config = dict(
    n_layer=10,
    norm_eps=1e-05,
    positions='rope',
    rope_base=10000.0,
    init='normal',
    init_std_up=0.158,
    init_std_down=0.112,
    dataset='wikipedia_en',
)
Each number is 128 + 24 x the weight over the matrix's rms, rounded and kept within 0 to 255. Layers, rows and columns count from 0. Numbers have three digits each.

# layer 7 attention value, 64x64, rms 0.576, rows 0-63, columns 0-63
106135116104150164147117128120142129136104147116132136161156127129116138156176110131121135100151161134149161146172133180186104107114151127208102132140103144172102153139126133156123172130151151
157118161096128166105142118098161135106121124115202147109143077157158111128097133141110166138078107108116140137133157132091126138138124111088116143145175145119106132150140120116164164144156119
131179142131135155163175129091107119146148136097147112126095100101137138163137140139119105149140106110066137136177148125106117177134160113111125175116126111100132135131168181109153088110119140
103132135125137051116118219151127128160117160137159125133106094133081099130171144097141126189131145081139169081103154191103115107144159202118141131133139148147110140129129113129160107130121136
125160161111111116154101127118139119130121115150119175117130119123131112115123123068139090108107090139144139094147148213128095168149138157142084088112111135153139133151123125152164153065100073
138112141123103130183204098112132132117120105080141099089146179169117100144126136140149140167140111090130180133133097083156112154138166128136143093139127150122129122126131108166170145096107106
159148064091133149113104137177130137146123159100110093142158109092108125141110112107105151177105132173122150112107130142099087161144179143107132156124109114058113160136140132121145146137156082
103165147121105133112120105092119089114124169142100110099102110139149134096111138083095160116142115136179131111135135091154068081135114113169133078117165147079128171098137148143106162135111133
148120120096080136102107118093097129140142076139174102121145141138145118149134089141110127100124153125157108105107106132160129098127118091113130081126078082105133091127147120094127085124180113
144139097151136093156123121120112087089131163143134154074147093103163202146139174173113139145130090141123123105065089162127135127123148116163133129125175167098127116143137117123154135127162112
116139086151148178085103109136137151103123153153156133134109114101114066131116143146126128176129098102144131181153116157149139113144115152139126095119144155153144119112141160105143111141106148
110160111120085128112130152126131138091204167160133106136174130166105133085134132134159134156149123158111158132144122151111117119128160106089129109092096121170143127093075141149103148168116174
176123102137147109103147126139172101132160139107119160139155163103133122087160048111101127104113122103108104161146127146128093082084177102144110151169160146139092127140153167154141101133155173
133133103105166127111099093102116090171101092144139126166118151125075181109147145140142102136121096075124141152147134063113121103104096139149151128127128124131159096151179100220136160109105138
108131103092133139118155130136138126150116113098139158130111171121157118166103125111101084129179088166105154176115107105119126132068105103122115152095198114168127149102116115150122120115102103
125137107145165117152132181149138167149092117104126157139125163117155126202142101122150133116129128106107122109166083152132066145146049091110139135081141142084155139097135142128128122139126159
131081121153147122130092122136118153103108117139133129135118160135132144134112159135107138131138120143153193100183139108122101106174171147148112109130159112154048099114114157120071132116154132
158141129093148161118160115157105106099121137164070075060140132097158109129158143155118156112103112134104127136143090107126129137189132119092107103120136124150100139097112100120110149127103129
130128149107109199143119163123124140095144118179139212088140128156079146153163154142132094156118076127137131125157132124124112154105103145152106138130160062117144155115087156146155122178159111
163137163169108114105100118146128112112143122123097133082146156096103130161114132082096097147158112096125138075152142135126160164111119079116127140119157168148091133107133161142100112122151095
118107114117108116129166116097138114155113125143128108111067111079109119117157107164109149146101073143143139094140120116106189122112128110146124143110077121107168132161126132144095150150154158
155133104200116133113124114099097141119125159128097135116098180143114121128104134143117112100143136138124105112150138126128128129177154125124132101137120131177085167156155101145140158200168101
145148139143174150141149091120115112084122124096114121160142136099126127179182062137104094106099120092148116102048130131147164115173135143112131101074130102086042140096130114158167096137138153
092071123124117124121136132155105087152123140137169143123153140117141128156079148128136137163152181142168155137134184130172137115101117111097108126111122131070061118126105094162176128115105154
118153102118140108139159086116101125119096151121081125178077131136182144103138168121166090124152120131175145120176109129103146146143153144108104141100167119163166110110142121101163131126196108
146118117176152120120163132087119146108099111118119076100091079134149109110169127084111111147129145131120121172099157120186140110138157093109125186113147065104158135123143099149130148092121114
141110176167098108081123131148102159124122105135099084120125157130130144157120112145153144138156137143159093119151118137134155130082138193154126120102159148119088166139135117150136164100149130
101174093111118139151165163116098136131197144144138148159164075123123135147117088145088149122128143107121149091154112112138130120122116158141137151105136120166135169144133211202131115110132092
136144135180126151146127097122129163194122135186152077137075178156150119102132106083087172127136143123087163084115108150168172119118162129125130128135114133121126100128095148138152134144120134
106132098131132141138154102090080185131133128108110131112107129108087202137171104145123113143113138101111104122131122152138096119112111181090131097176161133126100103095166132118112177136110161
151120125138123144176105081126146120127096095115122132151147097153156133114141123133096098158137128148114140099160127107119154125106130162130103092061131102136145128116161129109130130109081130
118103149104142104126118121130135096070146108140119165153093159113124126164163158122139128174119186139088095153127158104150156095171137179099098140110115160109127142168143139161110126106199105
112102160094139135124108131116119117116151127135155136124180127122133126141117106100122160141143119140137107168097154172114114096130115127106126128117121143153111142110157177124186132116114110
096097138115149142109159136141103128149126127105130147114129106098156129096169104118146108173151103101118126138137121130127131129118105123180125185160109129140155122126125158147122137105167115
112065131133117098107146123123094122106129087116062093157109124104143158103109153090156108138135152111129124185157144123133120117131112132127146123136152117138110123143140150144151118115152131
134122156127119124134076142117135148133106113128144149167127146135124164155145129134105089107127135093091147091128066149156141090091146136134109155085134097132111130146145126122176125150090123
145111151095149123107087151092145130160133127140107150137117157128097119107109111099131105091108142162111121141145109111141176164140139136116160143110102149147110135111140105106111125083127109
158126122176142116104120188137147164141131148135110158085142115146139148124160093124131122124124118133133158117151116136137157154147121132126170106131122139114155115100156097122140140120144140
097087137176088134128116114122131134136127124142163127110125168134103120120085121138125131117154138110145140129112112147126154128124122099120109102131097123128103107117111121166132112127148130
180105130119144117115106127147105132133138138137116094126151152112129106127112084112141140126105125122132108103152129151133118132103154120104111108169103156125153089130153146122108143144118156
141095131126143127131107088127111139155107146130113148123143131118098165127097108139139109118131125121174167142123148132123115167096076100133119152154150109126138168124137106131106155164126131
145107129119110120118110122092117109158119148174158113121091106170116135114156116154129155120162151186131145108162119100133180127119085119116117166115128130133131119145154134141141101131134174
081156126103117137123123121139124157125149130148105095118153161128133122121086139150190153151134115116125131109102142141185134099135123150141187144117106149094114118125127171115078110151114139
087118146126111147126111131169095148119128145117089098119144138113123135124130130115087126158177163124133126133137120137102109119119107127140120140158125166117091090150111134159148157147097117
151117142160106153120146135121088115152090144131102112119105149135128109105118167111135114130157127120121090095083150122129131144122109169094145121130140124156114147150102166137118136128143118
130173112122117130108113112148128146154138125148113093162107136172129111095115143128147109187139112148134147148161143071136145135096147113130153107140154131114099148147150132164123142092087093
138143146161121168130116120128100135128110127106125142143141137127182116124116139104114152109124119164199174159172126135155145125111119141129117138136122147090137107141125126113120110148132136
151120145111146115158117144142139153135126155149127156136144134123120102134138136147127130163124151126111136152136155103122132095130166118100106110159117117135100095122117106141119077138139132
122138148134149129142125111145142113171137092139164118112109111105125131121149130114111131116096139131115133145181143136145143145114105129077142128129143158112119145125118151149143099125132152
111136135130095155114125179123128112144129149111077149104121153131120128119126118128137110150134134159132086136158150129133133093139154120103150130149143130128169132097083087108094131132131093
094106110137125106089112139119146089122154150155116136122115137103130177118110127116139119173106131147145163106096102102162159122142131162127112113118110107134103126146153149152124142175124085
098106117130135089136151151165141127104155087151089131150156132158169098140123099091104136134133156104122124135104115124131143146127130125118122149101117089101106137097143129124123130143117152
154118155123131149139162162142147095162169122116128090171132133134127156079134140144099132100136100080127160151109106100139148147115103115113162102098110120133094130132095189156123152095106143
131142103148131182145083129145129120106141120172134131122136096118141133139114133134133090130132129108159145157160129148147112154152147152083118168122114093139119116156167130126106130124114113
153168151083130129122100179125104120085120083110126146083135122146206120110141147142114094132125132128188137093129061110090087176129151109130143126098107130135134118096116147102111119154095135
121112126109139096153124132122142106103145157109139149127142143124129150170105127124134076123134092146097108121168142127156121164076129166162127099142128129139124114120151166105131125085162138
151180171116129136095130141139160150095146090143115127112174125116138145112098145151120123130153127111125138121106164124102161155168118112173120141116137123103125132146101122138121108115144142
139109112116126119141128112119146119134133122132124108106128121140159153080077141120099145144170131122106085113175110137134117139134084140156127120128108123083135133145138122115141105125117129
144110149120094127141113158116150164101160124118123152149121130153156094162124115092134107155124125125074123130127124145131092144136097142135137166112131173161176142140108106141096100132114134
133128115139148115146112119101110112109110115153105135146140123178105146170139133132115134139099169111126118118104113140154131130106163107147144119143113135115096154132156178115121094104135111
120114166099110102106159110093127136104103136124119105109118115113165117158136100121162114099134137131085119132127149134096169138118128109093106126130127181103149157166110131071130127083098098
140140125098128164151148115143171126120099117146153119123145106133087127121120091107166123140112104102137105149113135102129131138130122123148136158169129162099111098138102125058134123130153146
146112131157134157126140106103117142123129164121128118137134138130157096163125085125117132107096142095122104127120159066136148116162142107113155153084142140101125143140141157174123100161168142
128110104138142118131106150116097154116120102112137112117085102152101136142096114082107129151141121131133159113148165077139108100126130153116124132135124125106155139161113154079111135102119103